{
  "intermediate_size": 512,
  "norm": "rmsnorm",
  "norm_place": "pre",
  "norm_eps": 1e-05,
  "init": "uniform",
  "init_std_qkv": 0.0267,
  "final_lr_fraction": 0.0,
  "batch_tokens": [32768, 65536, 98304],
  "max_steps": 9760
}
Each number is 128 + 32 x the weight over its row's rms, rounded and kept within 0 to 255. Layers, rows and columns count from 0. The size above them is the row's rms in percent of the matrix's.

# layer 3 attention output (transposed), 192x192, rms 0.212, rows 117-127, columns 0-191
size [ 99 104  97 101 100  96 105  98  99  91 105]
[[152 180 146 163 104 116 116 118 186  93 136  85 104 114 128 121 108 146 136 175 110 109  75 102 141 168 132 190 127 122 123  33  95 116 137  96 121 111 110 138 149 149 122 173 200 159 138 119 131 133 132 102 129 132 150 114 153 177 140  80  62 143  62 110 181 113 163 130  89 138  59 147 183 175 103 169 127 115 168 125 121 101 143 128 129 127 114 197 151 100 144 159 177 145 122 148 140  77 161  74 137 153 116 100 128 137 132 140 140 135 123  54 138 172 129 121 111 139 135 119  67 122 159 141 162 123 146 131 120 125 160 107 137  81 135 143 114 137 199  76 114 110 134 115  98 115  95 138  72 105   8  73  74 109 130  88 135 154 133  39 130 216 154 138 134 100 102 101 139 135 140 117 125 135 103 160 164 115 135 117 130 156 107  71 151  98 143 112 194 134 172  97]
 [176  73 145  89 157 147 118 131 139 122 147  90 120 145 151 157 182  93 110 179 109 125 103 149 156  78 135 131  92 155  79 155 146 170 186 129  79 168 180 128 174 176 142  76 144 184 128 175 150 125 160  80 112 149 149 141  84 128 124 137 138 135 149 145 161 113 108 175 148 142 122  97 131 156 166 102  73 113 165 173 113 176 116 101  95 129 186 147 101  95  95  98 128 125 109 158 148 207 149 145 144 194 163 172 125  90 109  99 105 115  91 190 162 134  59 124 118 175  70 155 108 123  63 150 107  94  88 179 189  87 116 126 108 112  87 118 126 125 180 134 109 143 144 178 129 155  78 148 143 109 104 133 131 142  86 104 146 100 133  61 139 177 129 104 108 142 114 129 113  44 115 169 135 131 127 125 105  84  61 106  85 184 125 145 122 106 173 124 125 165 182 120]
 [117 121 147 109 139 160  94  84 163 100 130 149 164 121 193 117 141  68 140 192 109 120 131 132 103 197 152 148 153 114 107 143 110  35 123 135 132  76 128 120 178 161 105 107  53 111 131  99 130 133 121 134 184 148 135 144 121 102 146  75 177  87 116 109 157 137 150 177 164 116  81 104 147 103 114 100 130 123  83 153 124 114 113 160 117 113 138 229  60 105 109 159 128 125 110 140 121 123 164  91 182 154 120 169 140 138 142 171 107 134 145 145 177 164 125 130 156 114 141  78  72 170 130 142 146  79  87 141 116  51 113 152 160 154  98 165 136 150 109 210 151 101 130  62  66 137 209 112 137 111 172 192 127 118 124  93 176 103 145 158 134 171 156 200 125 164  60 136 117 121 157 156 106 133 155 144 182 155 110  95 123 114 141 131 135 123 128 144 114 123 166 113]
 [167  65 111 119  79 121  95 122 151 121 167 126 149 148  83 157 200 136 138 110 141 140 214 139 142 120 107 114 139 134 136  40 154 170 106  80 139 118 174 105 117 138 154 111  87 128 121  94 163 123 152 134 156 148 120 111  89 119 196 113 133  77  98  92 183 169 154 148 117 179 140  81 131 159 121  96 115 129 161 113 151 155 131 153  94  94 183 127  94 111 174 161  88 202  75 163 121 131 178 153 160 149 148 107 141 137 148 125 102 169  81 212 137 181  94 160 133 111  80 108 160 166 148 154 155 139 101 103 141 140 153 161 148 112 119 154 121 131 128 118 143 116 167 154  79 137 171  83  93 150 160  88 187 109 162  56 101 132 151 126 117 142 130 152  89  79 146 144 166  99  82 107 138 126 109 121 100 144 199 140 176 176 127 131 129  90  94  62 195 109 154 105]
 [140 183 118  71 144 128  81  96 113 121 112 153 147 149  96 124 113 108 149  95  84 130 118  82 123 223 127 181 149  59 121  92 139 138 163 104  83 131 138 137 107 137 127 123 115 126 110 144 166 124  90 138 155 157 180 126 138 144 112 180 102 148 125 101 103 116 117 114  82 136 151  54 156 129 116 149 104 157 116 131 142  94 150  93  92 111 153  93 117  98 123 170 190 100 148 164 141  81 149 121 128  95 119 150 210 113 110 153  88  64 158 251  63 128 128 153  85 101  78 121 115 135 111 130 107 112 113 140 159 110 118 105  97  90 149 139 129 187 134  69 170 130 137 190  90 128  82 156 173 148  97 170 137 189 155 112 160 129 131 119 115  83 168 108 152 100 132 128 152 255 133 179 115 112 137 159 157 138 109 118 114 163 147 131 107 110 113 145 140 152 132 162]
 [114 115  97  93 111 184 139  60 132 102  66 123 140 108 132 111 145 155 151 106 146  71 138  50 142 102 140 129  91 146  91 129 132 134 146 106 155  38 125 118 122 147 122  84 179 137 135 129 134 123 140  94 105  57 117 132 116 124 141 143 117 106  83 169 106 107 109  87 119 100 180 141 134 138 138 204 109 173 173 167 159 149 117 128 155 151 161  80 154  95 145 118 153 124 132 153 129 108 110 133 160 101 102 120 130 136  86  67 124 175 132  74 161  55 120 127 200  73 129 152 117  91 108 158 116 118  90 167 160 140 152 126 124 122 147 157 110 148  89  86 115  42 131 145 138 151 168  99  92  97 117 157  95  96 155 190  73  89 120  42 108 148 137 201 120  85 141 184 131 161 125  96 102 100 124  61 189 100 149 158 130  95 114 113 132 156  89 140 162 108 100 179]
 [120  83 190 177 123  70 135 117 124 121  85  84 151 119 120  62 154  79 123 153 141 129 154  97 121 125 127 126  89  32 129 102  59 112 111 121 161  96  84 119  89 141 140 127 132 104 148 169 169 113 136 127 127 161 136 103 172  94 114 138 159 166 109 204 127 171 163 132 116 115 113 149  81  94 206 142 133 100 115 146 127 127 155 100 127 114 131 118 121 143 130 147 117  94 151 120 113  98 167 111  96 143 129  96 155 237 135 104 132 135 128  16 117 131 106 108 124 124  93 135  82 178 144 157 149 172 138 188  91 114 129 163 168  90 145 122 130 134 119  61 151 135 158 153 175 127 116 131 173 170 139  71 161 190 154 132 159 107 132 117  48 174 129 162 101 130 131 188  88 156 107 158 135 156 168  87 120 112 161  81 149  91 155 156 149 151 191 124 119 147 134 117]
 [144 107 127  93 109  88 148 112 109 133 142 117 148 130  94 166 147 162 137 142  99 156  96 154 106 123 118 143 129  49 140 153 123 140 142 119  87 123 145 158 159  76  91 132  78  57 162 105 135 128 127 121 165 147 137 161  97 154 186 192 120 111 196  61 148 135 125 122 192 132 102 141  78 144  90 195 128 132 115  86 137 159 165 111 130  96 159 148 105 168 116 132  98 101 111 133 131 157 176 151 140 139 119 140 166 159 152 105 102 121 107 121 141 111 150  17  76  78 139  97 172 121  67 103 128 170  98 143 183 120  76 125 119 145  73 189 131 195 100 118 148  87 144 111 152 174 139 141 156 145 131 120 141 149 125  77 195 151 178 129 138 122  91 144 179 115 112 130 170 154 112 159 196  73 125 155 171 149 106 142 101  88 143 105 102 102 150  75 126 143 163  38]
 [104 134 151  87 135  76 125 143  58 146  68 103 100 169 110 111 153 142 127 170 174 127  82 116 131 123 120 106 103  62 148 131 116  96 159  78 135 151 149  73 111 154 139 197 114 157 102 153 110  86  82 151  95  62 113 193 109 149 144 130 101  92 152 180 184 120  65 127 128 173 138 169 142 100 114 145 119  78 126 164 165 196 164 185 100 165  61 133 121 123 193 109 101  89  93  95 148  74 143 119 137 149 116 125 177  96 118 154  58 116 172  50 142 122 158 151 121 118 125 165 134 142 154 178 119 131 171 155  89 159 152 117 150 147 154  83  61 117 151 122 114 133 165  88 121 145 140 122 125 110 156 151 163 128 140 109 123 193 159  90  95 149 134 133  86  71  94 213 143 119 134  97 149 127 168 149  88 155 139 122 146 150 156  90  99 171 128 115 123 157 111 114]
 [121 160 134 125 123  98 124 127  88 104  78 122  99 123 143 131 105 141 175 130 180  29 111 141 120 135 128 187  77  80 111 161 134 188 159  58 113 186 146 103 137 184  76 156 113 140 128 133 167 116 129 113 145 112  88 128  74 104 111 157 157 148  90 147 124 178 104 127 159 116 192 122  92  71 149 140  98 125 162 131 156  79  98  75 130 195 150  80 129 155  54 175  89 135 137 150  97  82 115 123 121 168  57  81 108 102 141 169 161 192 159 152 149 129 154 161 161  88 174 117 155 115  92 153 118  68 150 129 111  99 153 154 126 207 135  79 154 122 174 116  94 153  98 111 146  69 120 123  87 183  95 120  84  95 159 122 117 122 114 184 119 127 136 121 140 149 131 136 150 112 117 107 138 126 116  79 171 152 123  97 123 149  99 154 152  80 138 120  69 123 165  87]
 [145  97  82 138 127 134 121 104 124 162  78 183 159  70 117 124 126  65 134 180 146  94 149  76 128 139 129 161 146 104 146 129 115  96 122  90  89 115  87 152 163 151 145 115 106  76 132 127 158 103 137 140 152 106 136 141 106 176 170  95 102 137  91 152 156 130 134 127  91 146 109 104 122 152 111 155 149 105  84 131 155 113 210 105 160 180 154 128  98  99  96 145 132 126  65 119 136 122 142 168 100 143 125 145 141  68  62 112 172 196 179 162  84 105 137  89 138 150 119 134  99 107 130 109 145 181 147 137 161 120 190 102 126 112 135 179 158 193 101 130 100 147 117  84 112 108 113 155 117  90 147 101 122  98 102 116 143  88 149 148 190 100  95 171  87 101 133 120  41 130  76 158 109 128 137 117  69 163 111 114 125 140 143 185 178  40  89 118 182 153 159  22]]
# layer 3 attention value, 192x192, rms 0.232, rows 118-127, columns 0-191
size [103 105 107  97 101 108  95 109  94 104]
[[113 129  88 156 138 112 168 120  84  86 141 150 167 111 112 102 159  97 159 170  89 126 167  78  34 110 118 163 176 122 157  91  53 131 181  79 143 152 129  72 107  91 156 158 105  83 134 130  82 109  85 139 181 100 144 131 134 115 175 129 116 118 190  94 129 151 157 166 119  91 119 170 122 133 142 110 144 138  95  98  81  90 137  90 172 167 108  90 121 136 143 121 164 152 163  45 155 116 134 107 158 141 124 104 151  80 110 136 125 123 187 118  78 150  86 130 152 172 111  87 159 138  81 126 155 153  85 150 114 125 154 152 168  97 133 110 125 119 135 137 160 131  84  89 117  98 156 111 141 131  52 127 128 138 159  51 119 143 157 186 131 106 102 136 132 195 217  95 122 132  90 120  78 161 112 181 114 172 130 174 178  97 176 153 125 107  70 122 115 141 106 143]
 [154 186 149 123 149  34 150 160 126 167 152 105 136 122 154 125 170 134 100 118 119  91 140 139 131 130 151 142 147 149 152  84 119 172 125 115 131 113  79 188 176  63 139 130 142  94 111 151 132 185 166 147 122 169 101 125  88 108 107 175 102 143 124 145 111 108 108  81  90  81 198 143  77 155 146 115 111  99 145  93 105 112 169 143  86 177 139 101 125 109 130  83 148 120 139 142 129 106  79 187 155  89 114 127 140 110  90 116 107  92 105 121 114 154 102 185 205  92  56 131 198 127 157 176 119 167  96 138 100 146 143 159  83 121 157 123  83 102 147  94 111 150 188 163 142 160 102 128 116 172 100 106  77 144 112 133 159 140 171 127  94 120 158 144  11  92 174 101 114 125 134  95 171  99 138 158  88 111 116  97 134 183 111 151 102 162 126 122 150  93  61 172]
 [140 160 162 150 152 107 152 112 104 163 157 128 158 111 159 138 108 132 107 160 163 132 143 138  87 105 193 149  54 130 115 187  32 163 122 140 171  90 130 127 154 120 102 164 168  51  95 122  56 156 151 128  95 130 161 155 177 160 105 132 115 134 142 204 153 140 143 124 137  64 102 179 167 131 110 178 127 176 136 142 117 105 126 131 117 154 116 124  61 139 135 127 175  92 130 111 122 166 124 158 126  83 114 203 114 166 127 126 189  93 135 123  86 130 120  95 172 141 135 155 109 102  89  66 116 102 157 159 143 113 130 161 127  87 127 111 107 119 113 118 143  71 100 150  72 110 105 171 144 148 136  93  99 183 119 134  94 154  59 103  94 105 101 105 163 136 171 154 122 138 142 107 127  91 136 160 196 164  53 104  59 120 125 160  54 159 164 119 104 145 101 138]
 [178  91 163 148 154  57 100 102 124 130 124 116  76  51 156 159 180 158 111 171 174  97 151 153 130 133 177 134 114 156  80 122 129 137 146 150 128 118 102  86  69 109  98 122 139 166  96  98 150  97 148 108 120  95 108 148 131 133  73 124 129 117 128  72 154  94 143 107 152 121 125 195 155 150 122 123 106 118 115  94  76 101  82 147 151 143 178 125 177 110 155 140 100 101 124  81 167  91  97 123 162 145 124 120  29 151 102 148 144 130 101 116 108 111 141 143 147 117  52  83 130  91 126 100  43  77 104 142  87 137 175 184 126 147 112 180 137 135 121 161 139 122 100 102 127  83 150 126  91 144 149 104  92 126  96 106 159 141 163 153 179 116  53 109  86 136 122 105 119  86 119 151 140 145 113 107 204 140  75 123 147 107 173 119 122 127  95 153 107  97 231  71]
 [188  87 132 182 133  83 142 183 101 130 146 153 139 103 115 127 102 142 127 137 128 145 125 187 145 164 117 104 129  87 152 143 130 195 118 151  91 129 166 142 142 131 152 116 109 154 118 172  97 147 142  77 175 134 156  84  41 131 105  56 171 110 167 164 151 180  98 146 107 173 123 123 156 131 112 163 111  80 146  96 192  94 148 131 112 150 175 184  57 140  78 115  84 135 137 168 136 145 125 116  50 110 116 104  77 154 155  97 177  88 132 137  90 144 109 135  75 139 156 138 129 144 125 140 173 145 168 137 133 138 125 127 129 191 135 184 127 115  72 226 132 183 130 145 130 142 118 131 156 136 122  88 139 124 119 118 187 144 142 119 102 101 142  30  97 151  97 114 162 110 147 150 126 177 122 171  79 201 147 110 115  92 154  89 142  91 119 156 142 125  82 106]
 [139 141  80  86 124  90 126  90  98 127  68 103 178 153  82 193 115 117  80 124  88 105  80 126 127 172 135 129  85 207 174 108 141 135 157 129 115 154 140 106 143 138 102 179 129 177 146  77 155  91 167 158 149 120 119 105 118 174 155 120 185 179 105 129 147 121 144 129 146 136 108 130 115 153  79 151 145 139 129 139 156 154  93 195 137 124 121 158 178 189 112  98 113  96 141 126 163  97 105 134 107 119 111 128 155  80 147 142 173 109 173 139 151  96 155 141 127 137 159 206 176  21 148  77 167 185 195 109 169 125 111 131 140  82 153 135 125 166 176 150 157 133 131 144 145 160 150 131 115 111 101 106  50 106 107 144 128 104 150  87 187 102 109 180 124  99  69 153 147 167 152  74 147  86 117 157 112 145  55 143 131 135 111 113 109  70 134 151 121  81 121 111]
 [156 147 111 141  76 156 157 101 219 131  66 116 100 131 151 101  86  91 104 171 189 168 151 115 120 107 169 125 123 166  78 120 125 144 128 100 184 127  49 146 131 120 182 156 143 184 108 113 105 165 129 160 112 140 100 144 142  61  72 136 140 144 104 101 156 142 134 102 111 148 140 191  82  93 198 100  76 160 125 172 119 168 131  74  95 150 120 156  98 109 104 147 155 148 132 127 176  76 100 129 111 147 111 135  68 134 121 136 117  72 129 131  55 123 109 239 164 148  78 148 161  57 118 169 119 115  84 162 116 106 112 136 127 126 165  57 153 129 109 131 135 112 141 141 111  90 111 130  84 132  77 120 138 179  98 133 125 101 124 134 135 163  76 144 127 127 141  85  84 115 173  94 178 147 131 159 148 108  78 112 137 157 153 133 106 111 113 151  86 120 138 174]
 [113 129 104 140 113 191  48 108 162 136 163 143 144  96 122 107 120  92 110 128 153 108 141 154 124 158 145 116  87 153 119  92 139 135 155 159 129 151 136 119 176  78 140  73 109  97 116 194 158 159 135 106 141 183 109  79 134 123 150 165  97 141 105 148 112 156 166  78 173  78 107 120 167 174  91 166 102 147 179 116 102 150 169 112 169 140 155 106 143 116 125 157 116 197 178 159 107 159 158 119 134 129 153 170  91 181 160 150 154 144 126 135  92 157 179 124 126 220 119 151 111 108 163  69 146 153 101  88 133 108  94 108 137 113 146 169  82  83 104 129 115 130  82 171 145 175 124 130 155  77 132 102 111 146  70 149 181  84 160 167 206 151 109 153 136 135  93  76 100 186 187 125 146 118 172 146 173 142 146  92 114 155 103 205 176 128 108 168 188 144 125 122]
 [116 138 115 159 137 111 203 142 126 133 158 104 137  78 127  97 163 153  86 154 174 206 140 121 179 107 120 131 187 150 131  96 159  85 114 160 116  91 135 141 129 161  79 186  77 129 169 100 108 125 122  85 111 115 181 109 167 105 145 106  72 144 109 159 128 111 133 166 130 122 181 153 108 140 119  72 128 172  83 164 125 160  92 199 119  75 128 118 147  68 146  66 153 181 192 139 116 145 117 101 129 198 152 144 104 141 113  88 160  98 111 143 135 128 123 122  41 170 127 127 139 174 130 115 126  82 164 105 107 167 198  88  50  90  74 163  95  78 125 135 142 106 123 130 138 205 169 140 167 121 109 106 161 122 114 140 138 158 148 185 111 149 126 150 116 149 160 107 139 166 153 196 130 101 127 148 114 136 132 102 105 203 101 108 156 128 113 119 119 156  86 122]
 [192 158 127 121 130 101 212 149 104 130 136 135 116 181 208 142 151 139 154 131 126 125 115 140  62 107 139 120 135 141  87 155  85  43 182 141 130 153 144 124 165 135  89 160 156 159 165 174 155  81 151 136 122 117 182 108 147 102 108 117 101  89 150 171 161 160 112 106 113 132 132 167 100 109 138 135 130  63 161 159 105 107 141 135 103 100 117 117 149 113 137 118 126 155  98 138  98 131 113 147 152 152 142 100  36 157 113 108 118 111 182 176 174 144 137  71  89 131  93 108 124 127 154 154  83 159 102 191 173 166 126 121 144  94  98  75  99 123 140  53 160 114  96 164  85 174 133  88 139 132 111 151  78 156 144 114 163  67 201  98  98  93  80  66 197  91 150 110 117 187 183 169 123 140 109 131 165 136 140 136 148 130 123  87 103 186 136 146 136 102 106 121]]
# layer 3 attention query, 192x192, rms 0.251, rows 128-135, columns 0-191
size [114  72  75  70  74  79  76  88]
[[117  93 142 135 100 108 105  74 129  87 179 115  93 158 124 166 166  88 152 155 131 110 132 102  75 125  96 120 155  79 170 134 142 136  75 167 148 158 115 138 148 142 131  45 169 133 156 109 145  79 154 117  83 145 108  92  88  76 105 216 144 183 120 157 141 124  96 132  78 141 101 124 180 139 144 142 116  82 115 174 119 108  99 101 144 107  79 130 142 188 136  74  77  98 153 126  85 159 145  98 124 159 114 138 123  44 170 149 169 129 130 199  97  90 149 165 115 130  86  96 185 154 133 154  84 144 113 113 129 178 131 147 107 111 149  85  91 139 126 117 130 149 166 131 129  67  86  92 122 177 129 168 136 114 130 129 101 161  99 128 144 135 118 152 108 141  85 167 155 189 149  86 166 188  96 128 117 121 178 190  96 116 118 138 198  54 174 102 154 107 135 123]
 [109 110 148 157 137 125 162  93 191  86 192 126 101 132 130 127 128  94 113  86 115 157 166 164 117 128 106  82 223 148 164 138  91 134 138 103 141 143 137 159  97 156 152  77 110 105 157 166  78  99  97 118 117 153  92  58 151 112 182 138 162 132 121 153 111 144  93 115 102 139 104 133 140 197 130 109  85 109  78 173 145 109 133  75 160 107 135 147 172 113  58  95 120 126 140  81 138 144 157 125  80 147 118 113 147  93 101 121 180 167 148 140 106  53 150 134 172 157 124  90 210 152  90 151 100 153 116 130 142 175 117 158  79 132 154  86 155 127  68  70 215 114 168 146 215 140 133 101 149 175 122 148 122 188 144 149  99 139 115 197 140 102 124 120 162 144  69 127 153 150 189 125 154 143 124 155 125  82 128 133 149 129 122 140 169 145 129 114 100 140 134  79]
 [ 95 134 178 108 157  88 104 100 139 128 123 133 176 154 144 122 111  85 143 133 136 144 158 155 117  86 126 116 123 103 167 154 129 134 111 107 139 167 173 167 107 120 159 144 159 109 125 108 114  40 128 115  72 147 186  80  94 109 146 135  96 116 121 143 109  82 126 106  32 110  78 172 173 131  96 131 102  71 116 122 139 115  99  84  54 106 142 143 148 127  75 149  88  72 149 130 106 146 141 140 135 137 114 111  97   3  92 133 104 110 131 116 136 125 129 140 125  94 124 146 126 111 136 110 135 121 152 128 120 180 118 157  56 149 136  95 108 150 161 122  81  77 138 123 105 157  58 103 102 107 111 201 208 102 153 192  87 113 157 134 122 156  79  77 162 108 101 153 147 177 167  68 167 109  85 112 104 134 183 184 118 103 133 167 104 125 106 114 120  84  98 109]
 [140 117 111 131  87 136 160 115  80 112 131 156 125 123 163  92 100 193 129 113 132 107 132 110 186 142  99 138 130 158 111 128 132 158 147 160 116 142  78 109 147 121 116 170 128 103  76 131 139 199 165  86 120 140 124 137  85 148 117  78 188 163 167 120 138 151 133 159 175 123 188 139 146 121 188  77 106  91 129 158 117 133 127  98 125 127 182 100 179  74 188  80 187 116 114 142 135  71 156 142  79 136 134  87 151 176 130 133  58 125 211  92 134 108 138 123 159 174 161 194  89 143 186 191 179  75 165 133 142 172 148 124 123  74 129  94 219 147  92 176 119  82 126 120 107  67 121 176 117 118 138 113  91 143 126 143 124 130 144 113 139 112 180 100 122 135 109 149 147 128  71  81 114 126 143 132 143  85 127 149 108 116 166  75 138 141 128 194  85 169 101 110]
 [126 128 100 104 159 100 174  87 110  44 109 105 105  97 129 117  98 192 135  53 160 160 115  31 169 155  86 139 158 139  73 109 111 126  86 161 207 120 121 150 133 102 116 129 167 165 138  89  98 122 131 124  90  91 114  90 166 143 176 122  65 149 151  99 104 137  67  82 109 138 176 152 154 115 116  80 135 130 172 176 121 173 191 102  88 113 132 122 103 181 157  70 122 129 140 125 144 119 191  52 122 182  84 159 160  69  95 121 121 120 114 127  97 176 137 144 153 133 126 154  96  86 164 161 135 122 108  61 151  80 138 156 162  80 127 146 154 211 141 112 137  98 113 120 107 173 117  92 155 102 153 206 157 130 132 145 128 122 128 140  88 161 137 139  93 111 122 127 109 100 124 157 115 152 136 145 148 152 148 165  97 130 124 133 117 131 116 115 145 130 202 133]
 [136 127 104 122 120 172 158 170 182 166  99 113 172 143 167 141 142 161  68  62 180 157 176 128 185 162 150 155 148 140  73 156 182 158 105  76 165 110  75 139 162  30 117 163 106 158 112  72 146 109 181 140 133 166  90 136 147 130 101 132 173 137 164 186 109 101  83 104 143 126 157 146 164 108 149 149 132 180 100 134 123 129 113  94 158 206 163 100 166 165 157 120 105 107 139 131 187 164 146 188 109 133 107 191 152 138  46  95 104  97 182 104 145 102 128 102 138 160 170 162 147 164 177 115 168  92 143 137  89  83  95  90 132 161 132 126 184 148 105 129 151 108 136 152 138 145 113 115 159  85 180  93 116 144 148 124  60 129 153 182 103  74 104 121 100 132 145 118 106 146 122 192 123 118 119 136 154 121 101 118 152 132 162 110 130 123  84 133 164 143 150 136]
 [172 100 138 149 146  49  46  87 119 130 127 112 121 125 101 128 129 138 101 139 123 141 114 114  89 144 110 151 250 129 122 104 150 169 150 117 114 116 128 120 151 123  65 125 164 153  78  80  96 172 131 171 107 122 134 130 139 137  58 143 136 177 152  69 122 168 129 221 103  78 100 212 141 116 130 138 110 147 159 145 127 123 130 167 146 108  92 136 144 147 144 113 104 117 128 133  91 142 137 106 139 140 153 100  93 188 111  95 110  64 132 109  94  89 121 127 134 147  75 139 136 132 120 137 132 120 121 118  84 138 194  84  82 106 183 112 185 147 134 163 123 150 146 166 113  69  71 190 111 173 143 107 121 189  80 152 161 156 150 144  80 149 139 106 107 137 167 104 151 192 149 109 138 177 146 129 108 151 134 116  60 126  80  90 149 147 119 196 138 155 156 103]
 [197 162 131 168 136 140 132 137 163 117 138 115 114 123 157 102  87 104 141 113 100 101 163 134 162  95 108 118 106 159 162 156 130  90 120 197 131 118 161  86 183 124 162 128 163 218 110 155  74  78 137  98 126  68 133  86  67 112 124 118 133 171 182 128 149  71 176 178 172  95 112 131  94 118 208  89  96  99 138 150  65 181 137  90 150 135  99 117 117 113 131 115 144 116 145 107 138 160 163  86 147  91 158 139 148 173  90 126 139 129 144 142 156 125  79  84 178 113 114 194 141  80  70 153 165 167 128  96 127 154 116 158 170 127 116 151 122 132  84 121 135 157 111 100 154  84 150 181 126 105  71 144 149 148 150 108 165 150 110 122 156 121 153 114 103 108 151 225 121 138  77 108 116 110 124 135  68 151 159 157 169 116  88 150 127  70 126 143  69 194 117  99]]
# layer 3 attention key, 192x192, rms 0.252, rows 128-134, columns 0-191
size [ 63  85  82  75  85  82  87]
[[100 149 135 148 110 102 153 108 122 136 182 151  94 114 104  92 162 108  93 127 187 167  88 172 153 153 122  87 156 111 141 146 149 167 149 198  77 153 140 115 135 201 130 115 134 124  92  77 154 155  97 111  42 167 113 103 125 117  38 130 153 160 142 105 134 102  91 134 160  68 149 214 155 135 175  83  87 116 102 120 136 125 151  92 174  86 157 141 111 189  99 110 145 127 177 107 133 109 158 144 161 154 179 166 137 178 150  91 116 115 125 194 116 146 123 118  80 144  92 127 123 126  97 130 149 173 123 139  82 139  76 183 158 104 170  92  90  92 225 136 113 164 165 116 154  87 159 126 107 110  74 156 121  96 143 148  70 149 101 105 151 116 121 119 161 186 126 160 124 125 141 130 109 147  68 120 156 134 145 136  95  74 111 114 131 130 174 162 152 103 159  94]
 [155 114 108 119 136  89 168 133 169 166  65 169 148 138 161 142 174 111  99 114 166 164  78 205 148  74 113 115 164  57  92 151 167 132 138  95 140 164 141 100 149 123 127  55 156 159 113  46 131  74 118  95 137 142 161 114  77 149  98 181 132 106 138 148 162 115 145 104 142 136  98 163 215 164 144 162 111 119 157 115 114 156 111 136 187  67 165 114 108 202 127  90 162  95 148 120 117  93  54 134 190 138 154 138 170 115 101  77 152  88 158 189 147 132 124 105 128 148  74 136 126 149 133 132 149 146 133 106 123 152 107 103  79 107 100 139 116 137 151 130  94 137 126 131  89 121 129 128 188  87  94 132 105 129 117 112 107 130 145  85 118 185 171 139 121 151 156 145 150 114 120 183 147 177 125 152 152 127 182 100  82 119 107  95  90 184 202  92 157 147 175 120]
 [128  98  85 124  89 101 144 128 137  98 127  89 133 109 125  92 109  67 125 176 145 147 134 173  64 148  92 114 140 110 170 134 146 191 212 154 133  83 117 134 129 157 123 129  77 142 125 112 111  96 109 103 144 102 140 129 134 148 113 138 166 170 102 139 173 132  81 200 104  98 203  97 135  93 174 108  71  80 107  69 183 116 172  83 203 114 125 167 165 166 142 153 127 173 159 143  95 116  90 189 146 142 145 124 119 160 192 127 132 126 140 176 127 166 157 107  60 153 153 148 118 166 125 166 121 128  77 114 176 110 137 147 116 102 152  78  64 107 121  84 122 181 167 152 147 125 134  93 125 136  84 124  87 121 126 163 152 113 105 165 177  99 131 147 149 199 115 131 121 122 126 134 158  92 102 163 155 150 168 143 152  70 155  72 109  62 107  98 136 123 142  70]
 [104 136 183 120 103 154  93  91 152  92 123 136 121  80 155 139  86 143 214 126  60 123 150 125 150 109 131 105 106 134 110 165 124 134 117 148 150 150 159 118 104 134 123 131 157 170 134 132  37 143 138 132 166 158  89 113  82 149 114  92 162  76  59 147 114 136 112 102 111 121 142 107 194 154 114 206 148 107 131 118 162 142  98  98 111 139 110 163 144  93 130  82 140 135 118 173 117 107 133 151  99  99 135 131 125 108 116 182  86 100 175 131 144 108  62  98 154  81 182 106 132  35 182 138 136  78 102 148 175 176  97 100  87 143 122 156 109  96  74 146 110  51  75 146 124 124 136  74  92 146 136  92 121 199 133 100 121 132 204 111 135 127 187  90  92 147 104 107 140 113  93 195 121 133 157 134 119  95 100 141 112  60 183 140 144 132 112 159  96 136 147 160]
 [103 156 135 132  90 112 107 116 138  45 135 147 131 126 124 140 136 175 121  78  69 126  83  94 111 125 184  91 131  60  99 144 168 113 144 137 130 112 140 138  97 134 172 147 128 167 136 129  75 109 106 202 105  95 144 126 138 120 176  59 128 142 155  96 151 145 106 154 131  45 194 128 153 149 127 132 142  47 170 131  96 131 109 120 114  91 130 175 134  67 122  69  83 107 164 195 115 135  91 123 117 141 124 112 111 116 111 156  81 117 152 145 146 118 143 116 122 101 134  78 129 129 112 115 113 137  91  81 120 102  95 176  89 134 208 106 117 126 127 178 137 129 150 108 141 154  82 106 126 138  86  62 125  90  99 197  80 189 137 109 151 104 131 137  49 152 110 124 177  91 156 162  65 158 101 151 120  45 152 124 122  81 185 152 140 126 103 108 125 161 137 163]
 [132 159 134 145 144 155 113 135 132 151  64 162 153 124  92 152 111 143 120 146  90 160 113 144 100 157 113 148 106 127 128 123 137 116 110 104 155 118 135 150 132  90  77 103 127 174 166 140 222 117 146 157 116 141  90 106 156 130  59 138  90  89  81 148 128 126 126 101 139 161  79 131 151 164 177 154 117 141  98 114 142 116 187 141 185 121 197  62  97 123 168  93 160 119 118 144 188  93 105  62 178 145  18 127 175 158 119  94 133 143 141  33 129 131 115 138 117 148  51 161 138 136 153 104 134 108 141 103 125 107 111 145  61 123 100 173  70 161 117 148 112 116 133 107 103 154 104 104 135 109 123 133 102 163 116 135 163 104 103 129  80  73 133  51 123  85 160  88 145 129 165 133 144 103 120 170 124 155  99 114 146 123 139 126 112 202  52 179 114  95 145 191]
 [ 73 147  88 142 116 117 166 113 166 157 185  94 211 181 147 133 117 102 118 126 142  74  82  80 151 102 140  88 134 142 105 204 154  43 189 133 147 125 155  91 158 103 168 115  95 105 152 139 107 115 111 167  94 109  87  97 143 143  77 182 120 169 118 145 130 132  92  94 173 104 139  61 105  99 137 120 169 155  70 125 143 128 147 109 137 165  92 187 122  95 110 186 134 133 132 111 143 143 127 145 147 126 171 182 174 132 101 130 133  64  89 136 114  73  71 203 175 107 148 175 175  88 117 149 134 126  90  60 120 157 128 131 140 184 163 127 115 174  95 175 182 123 162 151  92 138 154  93 106 125 118 158 153 135  91 139 142 138 159 121 128 182 163 141 163 126 126 129  97 113 155 119 166 130 112 130 159 123 141  76 111 164 119 186 182 115 175 145 114 150 101 141]]